Each number is 128 + 24 x the weight over its row's rms, rounded and kept within 0 to 255. Layers, rows and columns count from 0. Numbers have three digits each. The size before them is the row's rms in percent of the matrix's.

# v: layer 10 attention value, 384x384, rms 0.0415, rows 205-255, columns 0-127
# o: layer 10 attention output (transposed), 384x384, rms 0.0446, rows 205-255, columns 0-127
# q: layer 10 attention query, 384x384, rms 0.0384, rows 256-257, columns 0-127
# k: layer 10 attention key, 384x384, rms 0.0381, rows 256, columns 0-127
v205 116:115151147124174119110152129117135138100130108167147108110094137186125140148128151130131158102122143152071117125126145091117129135109113162129116110124057155121143157136113134101107100180166173172123143189171114138111126081133116136130116134128134159199117089151119128116098194139176065139117084139131117093122136123089109113143126093112107150125127126159134125138141141095127145147133
o205 120:135132115149085127096122183125086101194153106126134163151100069133139126151127127117134116116156154075143146116107143109096085147067157116151168116116149118100133113108127105151155155133139102174110104092137125141133111115130102166155177109109162119118133086125176129112136106097092174108146163085088116120104118117131144133130141165117151153156147090141118091123090136132131114133147
v206 107:176130097152122121132178138136146126135131124123141104165087143117160105128096162126126145135086140143117127126124122164125094151118079114162127112114156171122185127142116176128105073115148175098127125139126155115129121158131128167115137098116149097142110128122080166126103117142077144150099119092176136162134146124090138101101128140135101147086106180095150117129132163141131142116115
o206 116:137134111133123121117132143140144152118098149087112123092142107126134139098157096101114123132117156121133160086117143141122130097152154100119148122134137119165124106095156032124149155124111093155133111138106131132101130131139110112087112202154130149132142188143132081050146135114126111134132130106162149149182138109128078132149131075176122063163160136105147130116112119141129160135134
v207 115:120136151144126172108166126128140088128125118103091163146158080102142114065148106108162159164149156132067095107086095126133123113126138135113144114117167170123135131081141155145132118124144117103125139127116134115095116138120148118120131118110149182121130152134119114108149120119125134181128156147074146124177127162168131117125123151139166150142155140141118135143142120142148146160158
o207 122:154107107098166122144140123173153153109126128121123101105139149101084133131116161098130114126091132142109168106101155142092131140119124109151146158137120105106136111142102126127096158133091108196131137111163135120133136156154106141092116123108165107165147084163110119152138114125140135122145095089129118114175177115152160122134086109097110124130125111137128170141139118086168134154114
v208 110:126115144092146103145082145109159077126137147090116114173106119193164113154125139147091112146127146103121146170128118117179120107108143096123147116128150122075083116143141107116084088140111167129126138087108115064115109180129156121098151139177151095092153117125114131099099096143166148148185109097099092153139098141128124148108157096123110086112138117121132107110155157125126131121101
o208 115:132149119133104117141173145142099142169109095149116089124149127138112116141175152112165108073165127131161106134140125171132099121161110144161130110121131168159147206128099104144125122162131113154126119145147086125082091127091143072143117112116133135135109126121125135126104163168153164150101091121135144135155084135127128095100107095147149163126132118140113146158128126153140097073173
v209 123:097120101129124088153146143127146178181111121060102107126159158159110135136107120146099166128136103131160115125167147109125147148134137095123154135096169148116157123162121122121135055140125164151121122105130130113140115130129153123128132132133096116112143104123112181154160119121150124131127144140166130104157125146162120137126140166133114089111175126113109137123140122130183130151100
o209 122:154130161136099162138145145136153119149137147098120102147108091126135098088138146118130115115108132121147096132121119148177150100127116116142081132142155126105156129139159145126112104130111127147130131108137139103132105180095113149105100110103127161106086195107108087121170146157094155134128142108146126157113119130104098158117126107150137102148094132181094136095147160165094144130104
v210 111:144170162130128120104118128095107118129154139134086149146096121113142173145153167089144127071106126158115129085128141109133146140154103161150134118083138112115150140110128145120119131137143101080140154121145123144142104129155128154140078143092128114124112108114119154103143197110120167196115074178132145137126134180137149108139116171105154139133076116155111100111142187149117132144103
o210 117:136176149110149116178079115154125129123096090157138111184171133145166140136097114139100157149096124124088176139171146148111146130081128136112087138107108112139136136179091126117110164117118141178113131140126138143113091152073139123120156158147079114162169105126148109133117108101147130105109137133109115129138128118144127172151139171102143139122137165185151162106145160110154116120107
v211 115:106136141123120130165171124138094132145143125107144116098161140160113091108132119131104119121104132129151169093130139122153122147135148083114097143125120137085133079123137173132137104107116200106101150120163162113131142142116153126085138136180141111142162131151101153147136131103041138097144108157174142159147059140130135110122123120142136127116136097141094107121132147130138121087106
o211 118:116079137148102113084143101140191127161167169097116118131108116130095166121099142101140107094120121119143131109136117152165092120157104148143117118122140120155149142080095114170127186171124111107136122160135091120138126162103139138109116144121149145072142191145107098135113127119136138163118125110138111143138138119120113176171148117157114120144194146136133161131128120162151119160117
v212 113:106162151098117116130099133123092118132127103107146115153114099132097147131170144182139095156170166097101078148149107100145147087169150130146150127134159100118112166117160146115118125083138129147141113149088179131110128104094202081101128184101165128135168105083134120135139140144108147151145093108129140146147123134170091142119140128120104064105135129155106129122133127184126105152090
o212 119:154147116073137176116181098169138114143134130130118110177164103150092125104144137082126154132067131129149142144139098143125132092155167107133122130092147127103114129127140156130090125139115134106154170108140121124142118165110127138136103143127133125117125109113141112155158170155095146094174083123097135125197166127123115135174106144117102105153101122089104134138071083114205172129118
v213 124:153133119166119125149150123162134139175120123127168115139183162168161110131112118145102149111104137137126118117114162140112133115132176067163134085128112139105126131158099111124120093158126150163124113152106167154130130119108092112114175171103090141176110130143142157163112148161142129095131089140109126104092107094144143114108137136129087143124131138137144182096117158173162113128136
o213 131:121133098125105127113172111109145115110106167098129132148115145187068078108101165138165127122121142105120164129118119131096188099121131120097123117146149133101162109092147101161113141128157128114091094154148132146150097115138143159126142105140152147072144117109133148141138137153112202152112127051105111133118103102111125171118120098189156107168141096156149119119109129144120127131165
v214 118:160101112100122114125142113130125135085122151163118128136171134175200134155146133136123138149148147131127145124169130134126133066121116098124135121103118095125125162091091117162128130148149062100191132159106136110142075131141133136086137102095130141144107128132156132145153094150142141107147153190136153127149132159112125154118133147106147067117112118128109127152135127146096155109145
o214 123:129195133161146124147092157096120104094114107150119112140100097106109140133149140156123120108068150139112121122118109139138141140145172112145107093102124141083128124125167109111131136107158136111119140122138137122114115069122125095159085111109104117095140118119126115122118140147184129187081166103164141120104124112108118128125124133120152141140133136129109150133134148093107084146113
v215 115:125176154126107149118155109156135160127153068129123114077129131125094129113109089152098116156156093154165186149123094102110140157142135137099152139165162134145091098114145141133130096130117149106087124114148138152105099129117124123106159104133188116132147138137145120127112114103100104131171109081162123135112119112171148165150138152127146169118108134160133135131148155083146126105148
o215 118:126113074145088133056112133158147107140139174092077143109139137127127102117119165107133110117100150116148093077124127135078136148144110136128168086124112116149137152143078087132173151108117115106165119190137137096168141143140126174111181125142110163119093132151088157138103076077117166073163133137151079112183115130161117166093140098112118123116140102101135176112146144079116146148168
v216 111:099132129099096118120092102131111165132112107094099118146087110086145164121099132135142138127151119162114122193121137125123136124173166201135104183119179118099117080131142139124160107126162121113081077132111128137131159139132115132122074114104162141140173140105136106152161102110088073162140130172171184138149114090147167123121153145124146109126151119130145143131136108126144180152143
o216 116:132119128109113144118154132184110126124170147093127178134141114121125108157136150144172128082133099146122080107146129131107153158093101134119129087109152109146106090163118161123132122106101127147175116112124112079117145138138116160078127126114127134138097105100115130106168150137148135097124129109158117077182173117153099147110117133120099124121128151095111157101126134092143097115147
v217 107:110148122136103111101130138096109133127110133113140125128108127097123113130131112125089113108177119101144167169149106118126130096115110149110157134136141110157077083188132122093132130160134135108152110135098151102140133114137122103113118106119153146123073127110114178140154176147157095097140106172150121142095156115178133146159131153132110098089125106178153127145119119128145195151130
o217 111:166116092126116113152126156126120140122113128100136132101138153140098115137156167113112133099125137185169128150156157135166125145113143122095103072139087107147129118112109104156148099117154165121101113128163102096176114147133141074139126112112108077116145065096155146150107111144129121117106138133121091140162115107143106112110104158136151134106116130097123128135115157126141116085147
v218 109:148099117171139134154103110118106154120130109097134130117107157101167105118134097116090114123114105102154140148140113169123132101128116181124126169123133122113150158138148124156124164145119121100136125112142063166105121145143120070157107143102151168185096114061122168133119111137126151107129079104111140112103107189154123150185153141130181143130127130110112101128158124109176160086103
o218 115:138112127166158113142117114122148119130146116156159095167126137099137128128129158108151111107124159164100165131152093174134079137157158154088110147113105151106098128130132139090090159128110125081106136114154117127138088151105101119144138152151151148130099126082115178148117122127123133128156111115151121126104087128114140111105139149078133118113155121130133099129164115141108087147141
v219 113:146098118099109106160155095148120149122093095120108130085080096083101148132127096125098118124141103149093119157127131112131146104109104128159132175129138123134157121104127100110125098119163156142133125166084168100159121153155169116097136147137123143140149149099159179140113131144080110094130128138129128110139131087137118116151163120123139146118080140164150173169136142101188116107124
o219 122:164110165143161118119194117097146121143130183113097117118116116161148109114109141089168125088093123105147127134155143154177143118131185123148095097196146086138142098099153136116170122164112094092139129143113095107146193128152124085130141151115167147135146132095132123144132134133136159119093125103151150142127142166131093146140127114155092159124144157134091129143089096109181142161158
v220 110:113140112119126097119134125101118117134130125105119101148101130155116118114135149147160137122129158162091135114150117151126082107140183096160091132119130102105137135152101125125103139109186127128141124115126148092145112092108147126151140113123173161154148151100122134131172130150100109125099120082143176061151160144127131084150145168133172128098142125137132147144114134102097129163145
o220 117:143109113173144124172127143137110080131100175124059119114099094119124127126135134117101121142166145130091131153146114145176142089099158124117154117118172154129095132116130140141105100152130129136128133171125139138125155122093132140142160147130133094145133086113148157162163146149111138150090123100159164182146127088147150149114132111101072134113141162170084125148114144108141124113131
v221 118:134127133116138145152087130107129130122120147118132122107114145123118141191092095111129148162135103133062124176155140127111171154140127149110137142123119140146160151135143096121064122129131145130107133163131102125110108142122126157151126131121142145118136126163127115143159123138117141115162134171168139140088126118140151107107122120112102110141138153162156182164144161112159139126146
o221 126:097123123192123130117100154104121120150097136132138109138101106101168121090165129112158126114134093090150113087166120088149154170098147111115131111166107151105157081121122138135176129115140111126175102149111115144116117128177104077145135124126108129112107163122124115117117158121125120124119147106131091122134138133158151119096121128118154106104102147108085126112108143129125101160114
v222 117:165101097087128158109137164124149131116121121155143157171110100130159156117103116149120148153129156140112133126101137119128105151125127143115161123115175103087133116143096148080133126135159106101123136116106071108118116160127124138135122123154116132134139146133155146149123120132074140147116119124119154116179145108107109100063135106118150154137124130089120091046126157121145158135144
o222 121:166093160142128129103120089145125104119140137102122136144128157192115083110119129194108102106141143141132134117139159166142174087123142153106100166135123098133159150127151097172144130146059106151154123128142123149137082154138093147145125142063151153129122131132121115106122164129140109136103145118125169104129138151142159093151084112135149120108118157141161164165129083079148150124112
v223 105:131098119084127123112132150125145127113134171155162157118171146141132134150113136102171160076143117130083103121124134145135139095115083099112126112167086105149106118141129118129135139117154105138159138177105142128154139092148115132157119097144128121125104130137182080129112126114134110131162136119124126117095131115124160095162114110125110100148158128126140151121104153114093120181107
o223 108:149137111164138116144069111093101096115094083128134118130152123100120173144127119142127118137140131136112122135108127113183144118115120113133127145124107156124169082112163130069145146122111165169125121124129140137140118129127160104110155179149122108108153140124123107122134130111118072127096145149147133149159176082144135113122162149114132201090149137091127117123133157143150099124090
v224 117:135149119157116128084115131129118136145126119135138134065161129123106094083143142132152155158120104145171146163095097138162136153164116156117138148122096084164098112099144150117122117104131159125124086121075155200121155129131145151131116119113129115122104130147154160131127118114113142110150151185131129117156141136150121118121136086130158186122117144169131162167145152114117146123128
o224 122:136101137141146100130104140130088137113131156133141150103127166130124123186117145118090114100127124111145112133121120093132172139099107154142144130092116129135130116136137108204123101111117128119127167177131119099148137120191129146088102137136135163128131146113142105110125125148109093133097134128148114151167154102074138137140145126120122122122163155139142140104108095136087137131129
v225 114:118080145154172161116142117143119149127078149132145104192096124127155151125105127102143124150101123096116123070147151160124101092054139141192114175112099135187120145116130093129136172141088124094134110134143107126069108091133120080111136121080113125164130184125124125122114132115135108122141110096122125161112166128146138111124140122126164122092132118147152174110111127162153131126087
o225 121:139135105156122097156122085109130109149074093145146116126127107104118094153161109100164145165130150108131145135123145131137105096161123093126092096188134119138114129105127155115098135099158156145085097137149112166139124165119088114144127080131154078110137086142124126136133130162130140128096159103127116135178136115153152135153138155176165095136161098107179115156176110128129127128127
v226 108:136132137145098136106110101090116149116149113129123157131134136085131134114072109104122131100121134147143169141158118136128116120092143118113103151161145154124163144137122161123085109115131125155120131136109165122133103147123080145151098118114142127166094072100101121103081120107114156135096096178178120105071101128105130100116114174131122131133126153131122090113124144111133145136132
o226 112:102160113169155101157081113159116153141104112130123136170179102122147156129128137092129091152117138122105108098119128133102115153136133135108153147111132142112137083178166132113132140134117111123113145166129134110132095126159141170107156131153100121140144158145107088115169127111142146142075127112116065140193142095139116131112160119170122111121109130136112109129155132123165098136082
v227 113:060114139153128105156127091133114074142129121127119121156090093091133161133166135113162101113139127119128118140154145146120152118142095153102140143153162112135112084137132130162126101140069094104107136078115157097124117131138133088129110112128151096126147138111127132141140084141112117145162103117121131161128160098168141125134126116125154116109148115146117090182117130132200081100146
o227 119:169128123110144129116151186178169124119157140107111127104107171108127086150143124157146148154130131107116127141130118120182089157097091152151088115126138095193102142174078129101146139140142167125151109109112142109141160150097123092083115126112087100125158094105144147131140123126123132147097131122131134111138149134152155156139136139155100120132112141121128183163146132151122155113139
v228 117:179153134112134112116124144074164083120139164129114096123147135115091096148116142167141116140130135091110114159093135141121118152123167124147114154105127123071090141115114091150119131147127126121172124137122096107103128134113168145122079129137127117107166124110160089141130121122121149160156140108109109118145152154138136125109137123115093109184098140115127131074129143117117108118125
o228 124:090099135165160172124150078120112138100124092138137147099122151111113137121126110136103145125157148177151127148141106129160145049094088141155096095125149107184141136140133144141133112117115099167114133151125131128100135180119150156123144111093139134138111144170101111141140141135127123087108137112136132103125102142113187067126093119101146099106113128165119114129124161148127095122140
v229 110:145119121115120118159108150099116192122104145122171131088125148132136127133121175137139125069122117170100113130088109106164137163123172165121118095154154119158079112107100133121119129139176165155137143131133094102136126131125134150112136133100135138040130159133117139121099119158186123120146116116171098133116134104100136133084105132118116115129135139105156130173124140079158104126093
o229 110:082149116150129145060116161133157158137118151083140095132128108118134156116125126127136162150140125132118133132117104120121153143094162086151119130146081142091165083124147101122120112158115123138105118147124166106107136098155117135121130118148126143136110143120119129111115165112167141131144124149114142140132164115137167132091144136118131158154154142129113181117103146179124187150111
v230 115:122133130159085119145143180097123085171162096089120118086166120187153087134091070120115095146131137108133155154131118108098131155123106097145111101112138157114102114148151109156086128131127146123161142150139119104137091139156137082125151125133114053129167124156152160089097136118165186131127157158121128116140160122163111136138137117121117134123150118114120088091118171136110095110096
o230 120:164144102112167129153180096094134155130100139113169112158094121146087117174174134102128089146128123107126098141074126112109119108141116114127117159153140160127111148121107125142076112168150091139120160099126108096122132104119112121128124145155103153082074172152101098139142110101123137175150159146150133101169097161118111123138172147176127115130118125159111114166133144127096148107111
v231 121:124145100157115138153126100138103153125159140178105137117164124124119092126110092121138142105133160118149179068130116081106146145148102116144132160072137174101139113091123129085115131137083098138135121116171147153167142157125115132146153140118122114126084118165134156098104129107159114165127137117116112142114110103095133137108108107138121115056120121129125148148116100141105108111130
o231 123:123117081160135119128103169134115158112079150136139109147127124115128150160117127131153105094199134128139143121106142158107134127153161119132123182143154103151153121096138109128173170151114130130063116124128152116125121103126130133150115067131115134087128171094091100150146091132140098164105120143161093097105151102121130139140108152164119088161094100124144186097116135144123136175106
v232 115:115087100108142114112153136180135127114117124116104132173129106107122120058149151102117183136154118134145119117109148144139095097091124084139100146097097106115136089143107103133112138133123120083118166151096133123134090103108175110163118093129136134117129163114186156156153078146150134126113098161136127172122150135155139111152142119102158094129124135098151087154131131117147114168142
o232 122:150122148123123148152141130096100119130135119146171081094101134129134142129143113093099166124129139105125139123137127123148099138097113147104108110164123103128144183129112122114130096116145135134141110137119124139105134141139111090115133095114105083115175132151122103144132136151129143129073139123126132148187099117132140140131118115182107151109160096147122145164149143139067102122112
v233 117:140091119120139126118124116133120114152121138121182139102142099152093125117124129128142132151116113102165137122105094153124114117075109140143131116142132125064140121150097162139122115122101129175111120104141150167127063121101129116136090132113123135131158117159130157182129115143163096132081108126111102150110125151122113174133143122126109123087115101102134142132143134113120095079142
o233 119:158115139132160080093142141128144118103151150126111104162149144131153078114155132130135160119131082132141113140103140103133074101185123125133113108100143095121117106095157134121122135147130087124120126145156067115201126137150076164120125090154130129126098115109114152105099153139123146105157166170155110121135130129108123133107188155168109143132140118079161129105145116176111130133114
v234 110:134137123106113124134132113128144086136146135126147136087171162139103102127113137140147126091145139119101138113171114154104161166162096087109142115153086120120079169127141158103124126137119159175174126185112145107125126140112116163096143160113122127091095121180123094082120106091195128137105116105139090124106137125104135106098076094117113157102109079138161151145152170144075123104125
o234 122:076121099121129129167099131134122159103127145134118146133142145129117115112151098147127093131110101138150091122120175114117128134138130119116169103110177141151205126084123070142132146145109136123145150068149127127141131089150145135123132134149110151131162112121134134157126117129114105107119099151136121121105112149106139141158166081137122152100077141061160136124087062139110120158124
v235 115:132110096084115135154143127125124098150151169042154130154115103169127118111145151099113132134137140089117129148121145142082105123109138133128127124099107109123149119164125147110151150126104153113132140102121097100119113095161161123133138118121111166145128115098120143133118128142112118137119166079081176121153143127147117124188122137132117046109153117115142092119085143153135127108118
o235 117:150134121129130164138124102116127209131131126135177107123093096091133088096138093142160133158102155109119097104131106072168117116159116115110076153134117160133137122141104144146089125104106149087133143102103110137110108127101094156156137148121131091116133137123135147108101132146120063143146098153136127128082110173095132097113083135157122144137133156177158091180190136093117101158102
v236 112:134120133118129154141138146125166154135136144074150161092135155163122146102107070131142129140131127130088118146134103136140093139178107139132119116091126138106107145120125106122132128145163135109174150118133156169138125140117096122073142134166108127144158148134131139136132133114061113159113127162167135109141121097139152159124128138114162109119111152104113134100134132114108110098133
o236 115:133124094107138142097142107124126095117159129136085150140139125108110103163117160132138100143144142118168120124109123145097155142111125135068123152104128129154133139091135123094100134138076086165199151114136102115155127131121120128117112129097138149093113112163119151164103119084099103090160130145152103097118124126186161092153167140114121137106141171113123109151116139098132124094117
v237 108:135154110153165122126113107115086127096136143101127128139130110152101104119117101101153159150127132151097124180140160118122109143113126119117140115110113085100172079135099107093120127138134167118087102046147092130096122130143157138165120126154119120136095117154145156094106161124103147223110094098075141131126125154108098125104129105153128126138101158096107159104123152129141137117131
o237 110:123154116141106121084161158138125110122137142115115059147118131155156147123118141114167132119180124122148119110164136112103150083145152131132106141136132149179104157133131127149137099122128105171100114160128101136114116147124110127160161124152156092137097166118142115136135132123149110113143135111147158177137142101085131120147138116132120138108156127140107130129114153094120088141149
v238 111:081098126191174114113130130120105175133108088157132145110112123132124112117123114097123121103135154139142143129116138076082129121139144148120117163138172109171121106125107109087115101088136130104101136126138121155168154132135122155139136106115161117146125140161147141143132111133123053091106125165121174106157136103162150133115135166116111072113163115161121098130118191124153142118107
o238 118:133114101163104131139110158161144119132109124095132116073144117133113118163123164139120106138163129124118141139118119137174141117103137104121130142122088132109146105131140129120123156127110113134118105153148119079164127103120140169144142105121093092127139096137130154114101113112151138152088130106186100132122120071189152146092147139150160158095176128113117159162112111122083104092128
v239 118:161134135154140127122123111135149145128130120141151104115154153134107133152125134123103134101134111084116127116125119170136156106106064130064133154120149141129142103134136161147148122094105125110120153149156132123155107137118079094122135160111112118118128098121138105137103127116123130162093120158144134161134056095130119162171112092137085133112124111126145091109140100139137118137118
o239 125:141175135095105203101122123111114123138143125105113108113141136124116154098106141118138107127131133113114163081097163203114093094131096098145108111113092109174130124101132109115160129127158143154138108120114099111123131171161158123133123135126123149113137185144139104160132127154122095125163121157158132132120128107136102131140115135125106141126128156099140129119145148126075103134141
v240 124:127181135105116123156113067122118125155117152132158150100101125142166128160106114180149131155129113119124096158170126099103129133152101090083158130151137144102137140116114150149168104102165157079173121140154135102141174123101109111101114101111118125089116154147143164130121117095121153138113094119158160132117140125149108129125102132132127136147111094111125119160133072121097098136147
o240 128:091140158103148120114152158123139147084160174102097133130157082125106142136104129121170120106127136142121178099127135178132105128144151121100145120130142122132154118096108124181152117143125125163140099100138091145147097130162122130127143053120098142145139142153159102156175102146117071136125138112169158077130152135155092122114196096116131106156085153138133120148100122178144159104124
v241 119:137065134138161142096134103116108104118123112111127126175089091144116166087106135109155165142101156147129124107155138148105101132093156129183110128153078114143143118129116149135115142117112117098117156112136129109109162107167117116129163120102114104150176135125101128139101163115106128068107145150129179076121145061132119168152122123142148135126129137128142117143125120163149108132115
o241 130:118130119111120113145143117150110097126122078135140159081158153163090062146129072092125134143141148132070136103113130106170106122136135092103149164121173111119108150163134105117125147120128130144138120081107156123145144104135106171139124107147132103139133123174096079080148120134108114143114121102123134157135114120133126145141128102166107134096164128178148123099126074139124148125125
v242 113:151140139129102132132122100093124102140127137103129166138158176141105131124123153129131163166122148087125155103115129166162173149079149171085130135090075163132109109134107109162130149151142136125135119138116060133119140110126129159145156137121093128101112114108097141106133136133140087106107184097110161085105151150105115102148133116145082095122072092126127115116114114129148149094135
o242 119:114138112133122124155128116118122190127147141127107138122107136115161142141130107145110116141134128159137113110146146115138116121143104121104158128161119125119171093105102125147132104107132148146080153101110162134098126172142121103132150111102106124161161152116130117142101113122154095147139165147143134135107132120113123095126126102165102120104116138131141135156141126138105104128104
v243 114:121160141120106113158112130183107126125118177122092116111172179142162117136153111160113103114073147149135118105136158107158156096093114064121135127098165126103089124156129121137138064132131146182094119132129133168158115141094120124185160137185118149131150119142116143133112104135128120103108096068116136134111155138160128124095094114115108197163159104124166175149117140137101168160126
o243 113:110115108139155150105142132123115093128111117121145067119070147140035120085133162143133114107152116139171152182144118097097134115112120114141134092154173157101163136127111111142130133116157113134103114109107134153116093111142116097136137096118119119097098170107161115092141117158076131126136131121176102140120118168122089128112093142114130136097075112148136092151148117148115144138129
v244 113:120161173130147132131095159135127138161144130163120103120082140093103154154132114127102099173117108122102122154108122119134149139101162167156139095161148120137110122114093126098119083096132131105119132189120155159127137151131130121141098117120148137123098139123112134149149110121123120083120112138140178081158128147146138129161148107127174128129111130108104140108145139138174140120120
o244 117:153116133160093091097138124136133070180125140118145144119179124128128142132195137112104154101089132105169119122149078181114096134117158139106119084105142146068154122135113137137123133122120083134172118155096105106154109108136158136109114159157165113122114111105089110109160145152085146095115125115106126110112106130146154144099067152156094164120149120107123122149122093087204092127129
v245 116:134074103142112092130104110103117122101134109126116155084147153136142137114164103120147127146122152167112094191143169143107112109097116106111125162139172168127134125111116166141139096131118121116095130112062097092109108138122133130133132100130129107155119138111119093125128100121145188168139131163189119093104114122114113136154103134142143132134120146150132162160124131111100082133173
o245 120:137140091144112106130084149158118149117125076142131132113141115146131127101120154170157127132135122117117121114140137119164145151139121116121142172161195100116122108139126103101128147098115156132164108133101147123106135108150108130163129132078139121126134139135128138147137105124158097169144123111124184155217177078112151098103187110134143112121117128137069156106135108122123117132114
v246 110:150139146140110178153118108153098181170158124144163124078140165102116147178097099138129115124132108148042122138079158106125124091111147154100088123131149136129165113089125100124112117130150122126104110145172110153118108117155135147115125150114118105162098106165126147093114133145154087137106131155151133122105061154129139180130138139140096152169131164134114134150106104147144141105137
o246 115:136122129172137127069147136102179090102134107103104146145116132124160118127126154128144123102131119135157127120129120137110141144125129119120119168107100114063110084130146144059121149140078127125133166140122128141133152135174114138114122131119141186090135133123136115145138119108112169157187144108134123097129164114154115104121138088082145124165123105113149157117130104143149111094135
v247 117:116128142105129109114127112127124119113124145189111159126113092123070159100120181082165130175142136124147178155115139157134115108177111146109127136140116093111169129120121114144143103114088124187083151106141123128177095144128084171138144149149122149163141132118136093096099131107153121123078135117093145117135116143144124123145115143112151119152149093068135114150143158130120153120125
o247 110:138136111146170117143101131142118088125146126200103150143149135111183084129151099140123115122090126126123087127128117113129098126127142089168152096079159162115141122147110136091115131141155115123147107143088102149137116100104106167121136118137095116159147143120123124106146146169104119132113155155116107106081099140074144150116121137090106176089141121174140106117141162105110125127120
v248 116:130145115084123137097121119084106139146139135132093113124107152161125112162118141157123120156148116171114117157167089091119140166125134138134149104131152096055118139125123065113128084135180181140127139114125113095154125106120147142116152147162123109136132117161109131102117148143165127125114145136128148139160114149134110136119160118125124118138121135123084135139152112133140148158153
o248 124:157134181133120126111158142146138083132157126139114131144102059153158107132129122133110145116136154155190129134126150116145148134088140131110098123110132166141131140132133132098112109142088118133151109124154119150111074090136152111154136118103136121163087115118134138115140123090092142136110097151170137106090084190080126123164074138104112165119093132135107165135079121134168142112140
v249 115:122065123150132117133126151113158152140125173150127171097168115145122148096137144128153086118095154087131169165131137126123153160163102169141133169061138129129083163130131120123136084110132089127111133156117132125151129124106115128130161154119123096125131179159096180132129055162103114084142117112097108072120182100154137056093137105115090143112131083157149155143140104116129169122131
o249 119:122085153085168103117127122135105120146100122122129135109149088112126139134177119151120121103142106114162137176131059128117130127087143133117133097163110105130152103114096143152146131097115152116128090168153153133130147131123155092120149130130115146109163136092127165110131136147121138137088128129199123118122149147112154164166122168134161124096130182097122122117096136135123107107145
v250 112:132140108114094137127191137150133148105110128168128133132115161147118124106144133139142174172096142136063173142135080120160143095114101167135119142103103133077170136108137113104132113105127131109125133112148108184088141112127137123118101101151076135111115154139144133162150163106071136122146128087129163112141100128130120151107123135120140138108105092137112116156151136135096165097116
o250 119:123103102135144157128093110125117102104155179120133135099129124106055100099125153114133152080105111148156128122160161151086092123135165101113123138159143115081157109124131112130120136132131126119116096154133108150171102158121132156114134126091156131126098123113136149138120110105140133125130154102129106146123174123135164139113119098078119130133132151102123120125103109139156121150141
v251 109:113169159164162123104152121139122141104136099146126142066125151162141134113097176113140130165102135158120122132076133105141106084109123162153113136154127172162176174124117101185127129095122139125116119137099102208136126144112132161132131166160085152127123117127136149127105168134070109061129146104182091137120107132167142141105151175135117144139085110114096124074104136148176138111113
o251 120:116115128108143086090125114120131103127173159147103119172119079123140131124102101110081155113123138088105069122149116106128169100092149113111094139109126112115116129116164152122113176124128106149123134185104119146119131139144119125087153124154118127153098137134127151120072127093144192147130143118120150121121134093119104129153163081095168132116153125130112108130117141135125145129121
v252 113:167128121101141146138134156143109131131149135102155143179137153157115097120134139119134138108120170144088099082125127140135124134145125159178127104139102099122098130096088091147146130121150148138165092119134109093082128122113167131104113142148143171136122117146159109081128115090105093156075139083124153127146153126096140074143147120129167122129126142092149125104124102169098117169137
o252 120:116119131127161153147136060126091153117114105133109095130097113162114119128111123123133145122142120150160189135103161122127132155129124116120111137134141149146143109110154130157123097086070031156109166088103132153046127110137123131146162137135188106146092127136186136150128134139104107176131094165131139093099136129131122114127084118122121143122099139125156142102127091074141129087123
v253 110:123112139142119111109134146152126089171113140136141117115123114127102149150142145120190141104142137133135139180120138156138149093146098113116136113188141163120109084121124116105096166140089129112137101154130108151119139121124138149108118136049104102158114182137155133142102100105101071119134081095132099111115136140146165115109148122123120147098142114131163153114142152160123112152126
o253 113:138144130087119094099150114127144150112113126164110162139154123129082095130126147131128164112059076076132174103169157090073086127094114110127144102137142147138137152117130146125098126083129155137148116141145126133102167104108138110149133105154124117160139125092152133126128128088129144123175132167087120119134127133123127115131161107143098101144151158084164113124088144120112155130103
v254 116:132133133139118097099146143114152105116119149128137116118105136138130095179121154127110156115131108134133156126089098138130137107147122101117139132137121114103109135127125108169132156101151139125127145105130107137142104156091163085129101125118121129157184132101165162160097138114122154087171106104163164116113163072109118135127141139127118104105130126138155155164105129137135156146113
o254 119:119177122109116182135116120118093117120109136149154142124116153120105122138123139078094164104139167090114103081166175132145119112125102092129110096148102113091138183142126104127152111112124140121113097124126110148121110073147110143124134111151122113119079138102129172151150106164123129129141111109125122154142103148193121137137125086092083131121140131155095162144144135105137128103116
v255 115:128142120122132148149152111103156110143136149174134114123109128093138119136147130102168087091125112130098184093150129094155150150131108101133115109109122115070135160078135128144166081155158124113089118144100137127143115100100120133177132107121107107152110115149109160118110128098148166121106191078178150100183144159092159105147087118100127125153128122127124140144122140128126118100105
o255 113:126118119154120120142106109094121137114114128150168121094137109126134138095120097122117120143093081158172149112116150094144166109154095128107150178112137140127159117138137100141109158111145163107151135119150116149111095085147092135142106167126141151142090168138080142150155100127106071128122152135136127108098107160106107183094130140155129065122151137122094185135130142101078123138122
q256 093:119131121153112126074102126147113105178119124117098103106097189114151123127118088124105113134188083119083106122105154109120137122122100125102108135110135133146140123117161120099223154125116172161125152129149120161108139116119119133122094106136114183109113107145079135158161122119121108118142149126093143121135144120147096071162165100133110162154099152121120110119077124118123108148153
k256 092:105114136118133117131168118118136145100128127121155131134134128103108097111142142073058142155105165123158116113168134132165134146112112095182159122089105153159103157088123175131119136127085096140159119121127103125152100132108108135122114098148103143113157159176128146149133149115105105105081123167135105142147113120100140101080077124135123123145127084122150132157144071127080124116102
q257 077:106131134130163117132086124160137159168107111141106143164135149119126113110097115094116114123103172141126089145091146096139150077125150128081157096122124171117109101177150131120172129166112105136087142120108128112119122180108125118151114128106140101117124135115103168157127115105162124121121134121152166165073116132128161124082115118109114185140131146135095112125141117153102179117146